python train.py --num_hidden_layers=16 --hidden_size=768 --num_attention_heads=4 --num_key_value_heads=4 --head_dim=128 --intermediate_size=3072 --vocab_size=36925 --hidden_act="swiglu" --norm="layernorm" --norm_place="pre" --norm_eps=1e-06 --positions="rope" --rope_theta=10000.0 --rope_fraction=1.0 --qk_norm=false --attn_scale=0.0884 --bias="none" --tie_word_embeddings=false --parallel_block=false --init="normal" --init_std_qkv=0.0202 --init_std_o=0.0 --init_std_up=0.0202 --init_std_down=0.0 --optimizer="soap_variant" --learning_rate=0.0025 --beta1=0.95 --beta2=0.95 --weight_decay=0.099 --lr_head=0.00615 --max_grad_norm=1.0 --warmup_steps=200 --schedule="wsd" --decay_fraction=1.0 --decay_shape="pow" --final_lr_fraction=0.05 --batch_tokens=262144 --max_seq_len=512 --doc_mask=true --train_tokens=899200000 --max_steps=3431 --dataset="wikipedia_en"
Each number is 200 + 30 x the weight over the matrix's rms, rounded and kept within 0 to 999. Layers, rows and columns count from 0.

# layer 12 MLP up, 3072x768, rms 0.0719, rows 2715-2733, columns 384-511
198,180,201,206,247,227,285,161,222,172,182,197,188,184,157,279,238,168,157,224,210,229,192,177,144,200,108,248,250,188,216,226,202,244,168,197,216,157,185,157,198,252,169,203,229,235,185,239,238,179,177,165,156,247,170,247,195,171,135,199,224,233,230,208,201,161,177,240,200,237,237,226,203,176,181,219,249,244,163,234,240,157,224,201,137,188,253,177,214,251,210,213,211,224,208,231,192,158,243,215,192,198,193,189,228,169,182,195,232,151,188,195,152,185,233,224,206,250,232,200,205,152,220,200,224,226,185,178
232,144,242,148,181,223,196,167,216,223,190,184,196,120,92,216,190,197,217,176,202,185,219,149,216,161,191,227,214,199,155,191,168,183,210,197,197,178,161,220,151,196,229,132,186,133,205,189,233,212,197,257,224,216,157,259,217,194,227,168,150,199,233,169,229,197,251,226,192,253,208,266,175,238,205,222,196,187,152,173,211,192,185,191,202,226,215,191,175,209,179,168,141,221,187,196,206,232,217,230,224,157,187,205,191,216,186,179,184,204,200,190,226,190,175,178,169,212,199,194,240,166,197,224,218,185,211,239
227,223,220,227,178,211,220,207,210,188,243,212,171,172,168,156,170,184,195,187,186,224,230,188,172,265,241,170,140,222,196,175,223,176,216,196,194,184,174,156,199,180,162,210,169,246,154,229,191,228,207,180,169,210,200,213,198,188,196,243,158,210,206,236,145,168,199,222,197,223,219,205,208,251,229,240,207,211,179,256,215,173,186,187,205,196,197,177,235,204,162,206,135,167,172,189,232,209,243,243,165,208,187,201,213,206,209,250,228,153,191,202,160,239,228,183,169,201,240,200,225,166,207,183,220,230,197,164
181,196,207,187,212,172,193,149,213,179,198,208,194,216,192,206,181,145,217,175,219,215,266,218,210,194,191,245,220,167,236,226,234,208,196,179,191,180,272,246,249,199,203,182,162,262,185,169,232,213,211,262,205,258,227,196,202,225,209,182,197,266,197,209,207,200,197,174,230,255,229,241,223,250,188,216,179,167,220,166,174,242,195,169,190,216,204,246,173,186,206,254,260,215,142,158,227,185,172,191,183,224,265,211,203,237,223,157,253,170,234,193,175,191,237,207,220,180,180,206,155,172,203,209,188,218,195,191
185,184,153,191,161,265,205,225,233,175,166,179,200,193,157,227,184,172,214,181,189,202,268,195,139,145,207,260,136,159,205,157,189,216,160,220,277,191,169,275,200,183,208,154,145,154,233,236,205,173,213,187,136,199,220,222,201,232,201,214,172,226,154,224,229,161,186,215,195,227,188,240,170,213,252,199,208,277,158,206,157,213,167,179,212,178,233,224,264,247,167,215,158,233,223,244,165,216,234,211,191,285,203,192,100,193,191,169,173,136,212,191,201,221,186,146,224,194,186,170,139,246,245,161,203,123,179,189
181,196,194,189,215,230,166,143,185,185,266,166,212,174,216,151,219,233,179,174,225,198,207,172,217,223,195,185,195,191,182,225,195,209,218,177,191,208,195,196,197,153,202,220,189,178,225,250,212,214,207,172,236,213,196,214,168,221,199,160,198,188,195,166,189,186,212,180,168,189,189,148,221,228,168,187,216,167,207,165,207,181,209,177,176,200,204,173,250,175,233,265,213,165,230,218,172,176,146,197,132,169,163,253,155,211,234,231,206,207,235,179,181,218,199,238,162,194,197,191,182,249,216,230,198,181,207,212
149,192,189,202,189,214,217,180,190,236,170,153,205,254,186,197,206,226,164,222,271,185,186,205,222,188,177,187,223,225,226,181,219,165,195,182,131,190,182,246,183,240,230,202,186,175,205,190,193,202,225,184,195,197,158,264,171,194,194,216,211,194,209,205,246,268,185,220,222,222,232,189,216,250,218,270,228,165,239,186,228,222,131,221,191,230,240,207,162,236,168,145,241,228,157,249,223,167,181,188,219,199,232,212,211,183,213,214,220,153,222,238,186,252,263,221,227,219,194,209,186,202,245,210,177,171,179,171
147,148,247,174,161,220,233,174,179,219,228,226,231,198,199,250,219,211,213,191,192,258,244,149,185,210,187,184,173,191,223,183,242,177,228,187,188,230,187,258,143,223,202,155,193,211,186,202,218,207,205,167,208,161,216,209,217,193,169,172,161,203,227,182,198,230,144,189,218,279,233,208,148,168,221,177,206,191,220,184,197,188,188,177,182,188,206,218,181,205,213,204,191,251,188,179,130,203,201,202,189,202,206,241,171,175,195,219,254,189,193,201,137,233,199,209,179,177,201,226,237,206,213,232,185,183,217,199
163,215,185,230,141,224,206,214,223,177,210,135,203,184,105,165,167,252,195,199,181,198,213,124,192,177,211,220,239,227,215,199,193,202,201,218,178,219,199,181,211,154,114,217,177,146,185,209,276,159,230,208,257,217,160,201,267,239,183,156,222,188,239,238,250,248,165,159,222,173,203,169,180,190,202,165,208,202,201,189,236,203,224,181,177,254,211,185,182,171,207,225,148,254,238,223,167,216,203,250,205,223,176,204,161,191,211,165,228,179,221,157,190,220,215,190,173,322,214,131,205,208,195,177,204,228,174,210
200,143,215,152,181,195,152,175,208,143,212,170,201,182,224,125,204,191,216,216,183,197,161,167,190,242,166,210,198,186,204,197,204,253,203,243,231,228,216,198,205,214,208,190,189,187,196,195,143,200,179,225,234,229,239,185,193,162,211,180,257,204,207,191,177,198,221,228,173,179,178,204,200,205,186,198,187,147,216,227,206,242,164,208,185,198,202,183,201,144,186,243,262,221,197,266,188,194,196,226,177,202,217,194,182,204,226,222,234,174,191,156,238,207,216,165,269,174,228,208,227,177,205,203,187,172,211,170
152,179,236,224,166,177,224,206,206,171,232,208,185,202,151,183,157,245,184,159,164,200,208,204,219,214,212,234,150,233,203,224,256,184,221,172,187,164,253,206,197,139,182,225,194,202,225,197,157,198,213,225,245,172,211,141,230,180,172,183,189,218,177,201,190,162,180,185,206,214,235,270,231,230,162,222,183,231,210,188,173,176,265,225,231,210,189,186,153,205,199,221,232,204,194,215,229,180,186,217,239,211,166,175,202,209,173,279,188,287,248,207,184,175,252,226,216,233,213,133,209,183,199,153,219,131,230,191
175,173,207,207,229,192,194,205,233,192,185,196,212,177,202,206,194,232,215,219,114,215,184,253,220,201,211,195,181,161,215,182,236,182,235,243,196,201,226,188,186,153,189,210,213,162,159,152,220,178,152,190,192,137,198,212,186,221,218,216,168,215,239,165,164,238,196,190,203,191,251,149,222,132,204,241,156,265,181,170,202,153,238,174,179,179,215,259,192,185,146,185,229,194,246,200,176,173,206,199,234,232,186,229,205,215,196,202,267,177,214,181,194,238,207,223,216,140,178,227,232,185,219,193,232,238,175,214
227,219,195,188,179,184,171,140,212,197,231,185,190,224,221,213,165,168,195,135,205,210,170,209,213,126,210,221,195,169,186,216,172,212,243,181,169,196,213,213,209,155,154,173,163,143,142,191,249,165,218,146,214,209,217,180,182,139,190,196,224,154,177,184,141,203,236,224,211,144,201,186,227,216,196,227,178,139,197,205,189,156,205,175,159,169,190,186,229,191,203,209,230,241,208,212,156,185,216,248,206,177,212,261,243,185,182,196,159,222,236,212,225,227,166,239,221,165,206,247,202,205,249,172,137,221,193,205
228,251,193,222,151,184,172,234,133,203,196,229,199,204,166,162,183,204,183,217,238,237,240,227,208,182,241,185,144,165,226,204,164,206,208,199,171,213,159,198,172,267,198,170,191,207,117,217,181,163,172,243,158,217,196,211,247,195,184,157,219,235,214,206,217,166,202,252,194,277,213,264,148,233,165,219,183,201,221,227,249,200,194,206,171,210,184,207,241,220,235,170,202,195,111,236,194,189,184,187,205,245,240,238,173,182,147,151,231,166,182,201,177,205,151,189,213,225,199,187,202,186,191,221,198,229,180,154
213,173,186,165,190,200,142,205,222,168,222,208,214,195,180,224,215,283,204,232,222,186,158,170,206,179,192,224,213,204,164,238,156,204,218,192,204,184,169,165,188,215,250,138,215,211,175,249,206,195,206,186,212,153,260,241,175,173,126,173,202,223,203,172,191,192,231,213,241,228,227,245,180,212,163,204,250,136,195,251,228,183,223,214,243,238,233,173,207,183,222,223,207,196,275,202,175,217,168,223,134,189,179,210,233,202,135,209,198,188,208,209,251,198,225,189,156,171,185,181,160,207,225,213,253,216,223,199
141,243,206,137,163,122,162,128,200,207,222,194,163,238,211,197,201,185,181,141,84,268,176,181,187,171,199,181,195,267,208,118,164,179,226,166,154,263,194,261,152,190,199,169,189,178,193,195,204,245,221,222,275,249,234,146,238,156,210,150,274,132,205,171,203,141,212,280,203,167,231,96,276,240,209,179,165,245,192,153,201,169,156,253,144,191,144,224,124,164,235,161,207,214,116,233,213,141,181,211,199,244,218,143,217,196,171,136,183,206,226,165,156,289,156,221,209,173,191,166,210,187,250,211,194,175,214,288
206,210,150,193,189,173,161,173,199,174,235,257,205,253,206,189,200,221,165,171,202,182,188,210,248,240,252,258,268,257,213,184,167,208,167,240,187,195,205,219,225,184,163,160,216,211,201,246,224,178,267,184,238,228,204,187,198,193,191,179,229,174,165,244,191,202,129,189,158,225,182,198,182,204,251,173,193,188,190,185,202,158,225,229,219,194,245,182,190,265,258,233,226,214,194,223,201,161,240,179,264,183,168,224,224,237,261,235,222,179,229,245,231,228,152,206,205,214,227,173,177,190,195,210,246,239,192,211
229,233,237,222,214,162,188,191,170,241,207,191,167,177,175,148,194,139,205,185,201,212,251,181,220,201,205,240,153,201,196,190,223,182,181,177,165,193,194,193,194,128,187,189,238,214,217,162,214,231,176,203,228,193,221,196,212,227,188,200,171,193,227,245,203,192,203,149,199,221,208,170,216,167,233,184,211,202,263,206,185,224,250,210,240,115,189,164,254,215,182,207,247,148,158,185,229,173,213,181,177,251,197,222,184,220,188,228,201,205,182,186,216,192,243,216,239,198,215,185,190,163,143,252,171,219,161,198
199,204,190,219,198,186,159,226,217,226,220,229,169,219,210,260,208,170,273,220,179,169,190,186,193,192,233,208,160,152,178,187,252,166,183,165,224,180,174,128,198,223,209,216,139,187,189,168,194,149,236,213,215,188,195,225,215,186,190,197,165,146,203,216,207,171,175,214,144,200,223,231,254,150,226,197,188,215,157,177,160,230,204,201,174,228,163,179,146,229,198,190,169,196,171,174,192,200,204,196,170,208,193,221,197,187,245,115,196,149,173,204,226,193,180,216,185,200,163,208,117,177,191,197,199,146,163,169
# layer 12 MLP down (transposed), 3072x768, rms 0.0682, rows 2715-2732, columns 384-511
170,181,210,160,164,164,233,124,167,184,220,227,166,225,259,192,211,159,181,198,211,183,232,242,254,230,175,192,205,150,177,231,156,206,132,181,198,203,190,220,242,164,168,203,220,150,214,250,179,182,194,178,175,214,198,214,181,200,223,178,243,176,191,224,167,175,140,212,212,274,202,190,178,267,152,180,160,212,237,158,211,239,217,205,198,250,215,136,217,243,219,163,158,258,199,164,224,191,206,206,139,169,167,158,148,231,205,171,223,183,204,202,217,145,225,193,213,229,228,224,206,229,161,181,196,186,240,237
179,234,163,196,174,213,194,188,206,183,229,181,202,157,211,252,212,139,199,237,203,219,197,238,221,181,203,124,169,157,186,168,192,204,163,167,231,134,198,185,164,165,199,227,261,190,195,213,205,139,140,229,135,178,168,222,151,180,189,166,217,205,231,231,228,179,232,164,217,242,205,172,215,185,175,210,195,160,191,162,182,200,204,182,218,200,236,205,234,191,191,158,212,213,217,235,193,218,140,214,214,168,220,162,169,112,207,190,133,178,191,231,164,202,197,174,205,246,123,203,231,204,174,151,227,196,135,215
201,222,184,177,155,120,214,235,163,166,203,205,170,214,194,219,213,185,193,159,151,244,244,226,208,176,234,237,215,218,187,143,227,224,172,209,228,239,201,231,173,227,195,214,191,234,177,213,213,214,216,180,151,211,152,170,179,198,205,158,170,182,188,235,165,168,204,214,225,226,183,195,230,161,228,253,239,201,185,210,260,237,237,141,192,175,177,184,159,202,198,228,210,206,224,206,208,235,197,242,203,179,206,211,179,240,170,191,195,219,171,172,222,219,192,204,156,240,224,183,201,189,190,169,236,160,223,201
221,176,276,240,232,210,200,191,169,205,196,186,198,202,189,241,222,212,170,210,181,232,166,135,213,183,188,165,147,241,209,173,230,212,195,201,209,221,240,170,193,191,196,187,218,244,212,128,200,165,148,232,148,215,195,209,209,157,210,178,159,175,169,201,158,239,236,177,191,201,206,188,161,257,230,218,248,176,205,192,265,245,200,248,226,228,230,201,274,197,231,170,264,246,218,195,155,112,171,226,194,114,230,225,188,178,176,206,203,220,187,170,177,180,235,216,244,176,157,197,156,152,197,215,228,190,312,209
209,226,203,193,177,194,209,188,178,196,182,221,263,186,194,197,180,212,174,240,220,182,206,198,180,207,237,217,163,211,185,210,210,232,198,240,216,220,175,198,232,185,204,194,232,159,239,182,206,223,212,204,185,195,209,201,188,223,162,179,166,186,212,225,193,211,257,154,206,204,233,268,176,150,220,157,195,170,174,178,180,200,237,196,148,176,229,229,187,189,207,229,217,210,204,183,207,248,214,195,201,172,217,235,176,148,145,231,211,199,224,205,185,191,201,202,230,202,230,247,227,191,180,182,194,196,212,163
212,172,220,239,195,224,192,188,185,229,169,245,226,194,199,233,172,155,259,155,119,183,176,274,232,222,238,184,157,225,172,206,129,232,186,177,185,213,174,222,177,257,149,197,142,206,176,191,196,189,210,214,170,197,237,205,216,237,183,271,210,223,251,192,213,180,187,195,235,229,171,189,221,173,187,185,201,174,223,239,204,215,167,159,183,265,234,191,233,162,180,190,185,267,210,204,239,177,188,185,195,198,232,158,208,195,127,191,241,227,189,225,222,196,182,143,208,173,218,211,164,215,180,128,256,185,147,186
163,184,193,180,146,205,195,174,212,220,191,194,181,203,214,242,195,214,144,216,187,203,195,199,287,204,240,211,242,195,229,179,240,205,216,183,194,195,174,199,212,198,223,156,233,233,179,191,182,246,204,215,182,185,213,187,141,173,208,207,131,195,186,215,262,159,192,221,166,199,179,214,187,224,218,229,227,274,208,150,216,165,218,271,201,196,243,164,181,207,176,224,193,183,165,227,183,199,210,213,207,185,208,219,228,196,170,137,201,180,201,205,211,173,186,200,226,255,129,223,228,190,190,231,229,202,266,201
204,219,192,210,200,224,173,227,228,174,158,230,226,203,206,155,254,139,235,195,201,248,259,181,230,148,193,215,175,129,172,215,183,155,181,151,149,218,193,192,201,130,204,181,325,147,184,236,252,176,189,190,166,247,220,189,208,256,209,215,194,181,163,245,244,233,185,219,192,248,234,196,199,234,166,176,172,245,251,210,200,207,214,184,245,210,169,218,208,178,188,196,168,177,183,157,244,202,209,226,226,193,179,189,191,198,192,252,197,172,147,206,255,207,160,181,176,228,201,194,128,191,188,212,239,238,138,205
206,189,247,173,214,208,186,175,197,165,209,216,219,218,187,134,192,172,180,152,252,176,171,163,189,212,198,252,144,193,207,180,155,189,270,242,177,204,170,196,235,271,208,197,216,228,204,209,153,194,133,139,193,217,221,166,172,183,199,248,191,232,172,153,220,192,154,203,209,175,169,163,178,201,194,230,167,168,189,199,147,275,168,174,213,189,193,202,258,163,249,231,203,197,234,180,202,181,181,222,214,185,187,216,172,235,150,230,170,198,158,199,168,149,182,228,206,165,212,188,266,147,194,227,213,233,191,164
137,201,258,173,235,207,223,235,163,237,193,215,197,206,228,171,210,250,170,228,204,152,182,169,237,171,218,210,200,179,255,196,183,201,206,138,211,192,182,234,195,182,186,246,201,155,201,167,204,220,180,162,189,217,210,269,255,194,191,144,205,223,189,212,194,206,203,178,175,219,193,189,238,219,179,245,208,144,195,224,174,289,187,195,163,209,188,213,161,178,237,151,205,181,178,187,213,190,210,124,192,143,217,197,204,130,228,162,138,153,220,201,173,192,207,199,211,219,180,214,212,227,202,189,145,200,209,188
208,179,214,159,198,207,203,140,124,149,167,210,204,249,154,219,229,239,222,171,188,246,187,223,221,203,175,136,202,213,214,156,247,198,147,263,236,218,207,216,286,220,200,244,212,168,250,141,194,171,225,190,172,224,235,195,218,211,138,167,230,227,255,158,171,222,204,226,212,221,219,161,151,146,214,223,183,178,141,218,209,155,217,252,157,172,203,199,227,197,174,215,194,176,170,168,155,184,162,223,248,179,197,176,161,252,163,180,172,202,172,176,160,199,173,190,198,206,189,170,142,173,241,222,245,209,120,201
208,213,179,219,242,246,180,183,168,223,169,219,211,210,233,170,181,226,172,225,250,201,170,210,169,207,187,163,189,194,223,227,157,192,194,188,177,174,229,191,244,174,141,145,269,227,214,174,191,218,176,182,215,238,156,194,223,197,212,206,156,192,211,197,205,182,151,144,257,178,234,215,227,195,180,220,152,193,157,164,187,224,219,206,159,220,192,254,211,187,179,242,230,196,177,215,211,183,220,146,178,151,231,191,228,166,221,203,190,221,206,227,168,153,219,209,174,161,176,238,187,163,208,167,194,241,177,195
222,208,224,246,189,263,165,204,166,201,167,199,245,205,167,223,197,180,174,231,248,236,257,198,188,195,211,196,226,184,181,224,145,227,153,205,215,212,189,204,152,199,205,174,155,189,213,202,208,246,121,174,228,146,142,184,182,174,204,190,192,212,231,189,179,166,212,194,182,157,145,249,176,200,198,207,222,200,259,246,200,172,185,165,197,201,238,176,239,221,168,205,218,173,213,176,254,218,185,203,204,204,157,236,206,180,205,205,231,140,214,185,204,196,213,211,213,211,191,170,226,234,197,258,184,220,141,184
239,192,162,200,188,173,254,197,173,230,273,187,244,204,264,187,220,219,242,157,203,156,247,206,191,212,181,192,199,165,217,234,150,157,143,236,209,276,210,272,134,102,176,171,225,183,225,212,228,191,225,180,183,206,210,210,154,184,229,174,224,194,204,234,207,208,221,230,182,169,176,206,233,190,180,217,228,237,171,211,163,196,272,172,168,198,147,253,202,228,190,222,217,188,211,146,227,226,203,197,207,200,204,202,147,200,206,222,241,203,214,141,223,176,174,198,152,220,238,221,244,153,222,128,175,209,159,121
162,247,221,180,242,226,203,195,202,133,192,157,217,166,177,180,191,183,187,196,171,193,116,174,260,188,226,172,161,211,190,148,175,186,205,197,193,213,185,172,212,212,219,162,85,193,191,242,212,243,186,186,217,193,177,203,214,166,201,246,263,184,160,201,195,190,177,200,196,178,206,179,167,184,212,189,148,238,192,161,179,203,196,191,162,196,192,176,232,144,163,258,169,226,156,192,221,181,218,254,178,166,251,238,212,210,202,210,220,196,197,225,188,203,211,218,216,194,197,215,230,143,227,222,203,211,230,178
180,182,218,211,168,166,236,128,206,254,205,201,159,242,172,217,228,196,160,149,158,163,158,166,171,191,214,244,190,192,247,172,200,178,207,178,194,194,191,179,218,227,253,177,247,237,195,242,212,156,207,297,222,233,258,200,181,179,196,170,253,181,271,180,162,195,235,166,228,234,138,215,187,139,231,184,179,219,256,171,160,204,199,211,175,180,175,238,246,143,196,236,174,229,242,244,198,232,241,232,234,240,250,191,228,144,200,113,203,253,178,147,226,234,148,241,141,214,203,158,226,229,214,221,185,271,47,196
151,184,240,225,179,199,173,139,251,262,207,167,200,169,237,215,148,179,219,207,189,169,203,272,177,204,162,215,167,186,201,233,150,264,198,212,198,183,233,236,196,185,193,238,263,223,212,225,187,204,183,139,227,207,215,199,147,141,233,228,241,187,154,190,181,213,165,199,190,181,204,169,196,180,172,196,215,156,255,238,192,210,190,172,190,160,234,253,139,181,181,217,164,229,170,228,220,179,190,321,248,218,180,219,225,154,215,188,208,166,191,196,167,205,249,195,217,185,194,197,211,221,201,271,177,228,257,178
240,177,229,222,243,195,207,230,243,174,187,168,216,230,197,247,218,150,204,201,242,206,341,233,270,181,226,251,201,187,220,183,176,216,139,187,121,229,212,205,220,218,200,149,189,190,205,218,190,181,194,214,185,193,182,181,212,231,210,232,217,162,191,165,165,218,174,248,191,183,223,287,198,204,225,190,233,198,195,178,147,213,226,240,170,205,182,239,209,128,125,188,185,188,185,220,201,214,162,216,203,210,233,176,160,182,261,212,161,197,179,248,208,225,134,205,241,198,205,220,162,233,228,196,178,187,76,170
# layer 12 MLP gate, 3072x768, rms 0.0683, rows 2716-2733, columns 384-511
175,207,171,170,201,184,117,251,232,237,139,173,185,180,218,146,208,166,231,221,249,191,205,191,148,210,203,114,177,167,166,245,186,222,195,218,199,202,233,228,138,186,190,224,222,234,165,220,193,199,189,168,270,186,237,243,213,191,191,236,231,211,176,222,221,173,136,142,215,214,203,208,182,224,167,192,152,217,213,229,210,181,202,208,204,199,173,180,201,156,195,197,183,173,263,170,210,192,211,201,180,225,223,160,214,200,207,208,187,184,223,205,210,207,212,239,152,235,199,162,201,193,209,195,202,156,195,204
209,197,222,181,177,228,218,236,198,250,186,174,246,216,175,207,161,203,205,226,195,163,226,185,188,158,219,177,229,190,189,212,196,225,217,213,228,244,181,227,211,199,218,188,231,239,258,168,227,238,176,226,195,191,174,243,177,187,212,164,180,230,292,233,182,211,205,205,196,168,218,180,164,169,213,244,235,219,164,191,193,177,200,150,209,143,201,197,162,176,251,167,172,211,159,191,226,223,266,209,204,196,211,253,205,207,224,198,190,257,158,196,232,201,201,154,205,153,217,171,145,220,225,199,216,184,221,147
196,175,151,200,194,200,183,223,194,266,185,174,248,198,216,202,209,175,208,213,213,206,169,145,147,175,225,203,220,194,214,237,225,202,238,199,231,274,241,245,243,250,169,205,221,166,197,202,235,189,236,194,170,185,204,144,217,190,173,184,173,182,236,155,185,265,180,171,181,154,260,237,236,241,225,226,198,261,230,198,197,129,201,177,203,175,206,170,178,192,176,205,222,175,178,173,220,179,208,253,198,169,206,208,160,172,158,178,157,220,157,257,173,200,188,197,189,182,189,216,204,165,209,184,230,206,177,217
205,249,194,239,240,234,177,190,215,161,197,201,209,222,179,192,227,157,146,194,181,228,219,249,241,231,214,176,122,164,155,219,198,150,247,209,224,185,166,117,205,236,260,194,207,213,243,155,142,215,142,228,172,222,204,223,242,186,172,202,228,243,208,176,190,156,161,189,154,198,182,216,205,191,198,162,212,218,168,212,214,135,143,199,212,211,203,184,103,156,219,215,276,95,177,202,197,173,235,256,232,222,189,236,235,199,186,229,238,206,188,206,257,223,225,249,167,184,159,271,197,213,186,193,218,182,132,199
193,214,188,228,278,219,212,229,277,259,220,213,216,194,185,197,176,213,173,181,233,178,223,218,168,206,219,207,162,146,186,195,199,212,162,160,177,196,177,214,164,235,175,205,171,216,145,195,171,179,145,252,201,238,244,221,223,211,194,183,245,158,179,214,179,164,206,155,149,200,170,175,209,212,185,198,189,175,216,256,209,198,127,225,144,168,175,197,200,144,234,159,169,207,259,221,173,228,219,233,237,243,231,232,212,180,232,193,220,185,181,174,247,183,149,236,195,199,198,211,241,212,138,241,185,175,215,194
181,231,221,191,174,230,208,210,135,172,204,194,188,190,178,206,185,181,248,197,215,249,241,153,169,171,193,161,229,181,199,216,247,208,263,242,186,245,156,242,254,213,145,196,248,219,135,164,224,168,198,165,131,221,176,106,187,196,177,246,161,191,215,165,236,195,243,153,220,237,224,212,203,181,166,195,221,256,191,176,202,156,190,177,221,175,193,221,251,156,217,178,173,215,215,173,189,208,219,170,200,160,184,178,185,232,175,255,167,166,193,204,201,217,232,203,236,190,205,194,206,154,167,206,196,188,177,169
170,178,170,221,204,177,250,203,199,179,187,168,201,267,179,219,182,143,232,150,200,160,209,143,237,136,182,153,172,173,174,141,180,169,180,191,190,217,204,219,144,149,204,199,197,226,239,207,193,153,212,184,226,231,239,221,198,145,160,197,197,207,198,199,179,199,185,195,189,216,198,227,208,147,156,176,173,190,213,190,160,145,156,189,210,223,204,191,120,159,206,228,254,227,200,181,231,232,186,195,215,215,201,125,177,206,162,229,198,190,194,254,227,183,164,175,159,207,215,256,215,233,216,263,212,205,184,213
226,168,168,232,203,172,219,184,145,163,203,216,183,131,199,116,173,217,255,129,224,111,202,137,202,222,172,239,163,185,131,225,206,238,202,220,216,173,141,150,223,167,186,178,218,206,164,193,178,158,195,211,179,198,137,207,183,192,239,252,164,173,220,258,191,244,176,195,213,183,174,251,165,209,244,200,227,153,176,172,206,224,228,114,231,206,175,204,218,164,259,313,209,206,220,143,242,263,199,212,194,233,182,193,256,215,187,204,199,196,180,221,220,193,226,196,256,166,192,217,205,200,154,146,160,167,189,223
166,171,202,150,232,177,228,207,236,195,155,215,169,173,213,242,196,277,219,247,172,187,210,196,256,198,235,154,226,217,270,179,195,227,207,169,184,229,182,180,198,172,229,194,210,154,193,236,183,144,184,191,140,226,193,231,173,153,220,169,176,193,188,163,137,134,191,216,216,196,182,217,203,240,186,280,221,144,177,230,188,249,153,261,188,197,160,240,224,157,233,199,217,181,184,235,211,172,197,232,185,201,194,136,197,205,224,218,182,212,176,183,276,207,219,200,190,192,183,199,214,218,222,166,208,166,171,173
212,221,224,227,204,188,210,204,282,209,190,203,218,200,218,181,172,222,189,190,159,181,212,207,218,170,167,186,219,188,193,195,182,153,213,192,180,166,150,151,208,204,230,220,244,205,193,202,191,242,237,199,177,178,161,192,214,144,139,221,160,202,193,199,233,167,214,245,168,234,231,235,190,272,202,253,200,233,201,188,222,222,180,193,231,227,240,167,180,195,148,204,180,188,214,185,127,252,185,249,198,267,221,219,163,222,238,219,212,148,229,189,188,238,191,216,222,248,144,198,147,148,227,225,248,220,255,246
223,176,189,167,241,218,232,171,255,201,223,176,152,222,241,181,160,177,178,202,176,214,221,185,151,210,209,231,242,209,229,202,203,169,243,186,181,219,234,192,224,241,232,211,235,252,207,212,200,186,214,170,206,237,187,193,178,183,214,176,216,162,260,176,258,199,217,147,192,189,231,203,244,209,194,201,179,184,194,164,172,209,211,138,180,215,213,209,225,253,153,170,151,178,185,184,200,229,182,190,214,160,242,196,208,200,180,193,152,196,208,205,220,186,237,178,126,144,253,220,165,277,185,202,238,164,184,187
234,187,214,224,246,224,140,192,225,228,213,196,169,241,175,231,246,217,183,197,227,209,228,193,214,223,167,193,216,233,227,193,203,169,247,174,199,195,205,246,253,209,207,227,180,184,217,175,198,199,157,154,188,211,182,208,234,209,199,232,200,216,186,196,129,169,203,192,197,192,216,182,254,203,266,180,213,214,265,207,156,199,188,239,215,240,134,160,246,213,258,213,181,164,195,154,228,198,228,192,211,240,152,211,246,229,200,210,186,164,184,182,159,210,189,160,216,192,190,223,231,210,191,215,194,213,179,233
251,179,229,185,265,180,126,137,151,214,194,143,133,277,204,233,230,208,222,199,140,203,189,236,196,258,172,233,162,208,219,190,160,184,194,187,184,141,181,171,208,196,227,213,213,246,202,173,163,214,228,208,161,239,288,200,236,247,185,174,155,188,210,233,237,244,180,168,200,141,216,173,255,200,199,147,265,209,188,173,229,131,210,142,200,173,205,224,201,175,206,251,154,184,223,182,168,184,244,189,242,195,171,229,221,219,217,187,201,212,204,191,215,196,180,260,165,231,240,194,236,168,197,168,232,228,202,187
225,185,245,222,260,223,207,212,193,214,203,144,203,176,172,183,247,215,152,195,204,210,196,203,198,209,261,180,256,184,207,199,211,156,146,174,168,197,175,198,202,243,203,207,174,212,205,203,217,227,232,168,171,204,189,225,145,247,177,212,185,212,222,207,171,207,174,225,214,182,191,211,192,219,235,143,208,209,251,164,195,189,170,188,199,175,197,250,229,227,152,199,172,228,214,159,172,212,240,229,161,243,139,173,185,171,224,151,208,176,217,180,216,220,184,204,219,171,180,197,223,145,169,236,151,180,172,198
231,233,195,208,203,168,166,263,220,179,213,176,216,188,161,230,174,187,276,214,150,154,253,202,234,258,164,231,172,233,202,252,268,148,214,237,226,215,182,222,155,185,175,228,247,180,148,182,155,178,159,189,206,146,200,281,201,204,192,245,186,239,215,185,241,220,162,196,197,215,206,283,190,213,184,218,198,162,173,169,161,194,163,160,162,173,246,166,150,242,263,216,188,111,214,201,202,163,225,201,172,122,193,263,213,184,250,215,211,185,158,223,239,237,185,183,169,208,269,263,212,203,218,179,209,218,225,194
203,236,203,191,201,215,211,209,181,197,180,242,128,275,181,153,188,196,261,157,149,195,186,216,228,173,208,198,153,219,180,198,220,225,204,190,199,180,205,214,169,187,208,190,204,206,182,239,227,160,183,179,148,168,249,206,199,188,226,206,183,198,230,231,229,206,201,154,227,182,226,222,204,142,199,232,230,216,214,173,195,208,178,196,254,191,219,215,126,186,209,204,207,165,199,170,218,168,153,241,280,211,190,177,179,222,209,206,196,188,180,176,218,277,218,198,164,232,209,234,224,246,192,214,166,171,226,225
178,218,177,189,156,208,203,207,213,224,145,202,184,253,221,204,208,206,195,211,239,162,164,211,172,217,234,162,193,222,122,201,212,211,194,220,220,189,209,190,185,216,169,255,220,249,171,177,186,187,136,198,212,208,208,172,176,206,236,212,147,135,200,202,187,191,175,156,233,178,187,189,238,178,213,222,127,224,206,178,208,188,221,198,269,162,186,207,159,201,234,127,181,166,184,206,246,199,235,171,220,252,185,208,217,209,223,206,231,180,219,242,197,210,186,213,168,216,186,194,205,223,176,210,259,217,223,172
211,158,186,224,214,239,169,239,227,227,232,232,215,213,167,205,135,182,173,191,178,177,167,220,264,206,219,202,195,187,169,206,157,220,149,202,271,167,193,149,170,175,171,209,219,178,197,197,146,198,207,214,207,231,204,141,183,234,238,172,229,238,208,188,157,188,195,165,135,199,258,230,208,227,208,193,180,245,224,152,240,199,189,137,238,231,191,194,195,208,172,214,193,217,227,177,187,207,194,212,132,165,178,153,217,207,225,181,140,179,173,202,235,186,140,223,200,208,242,211,177,249,171,227,183,212,218,168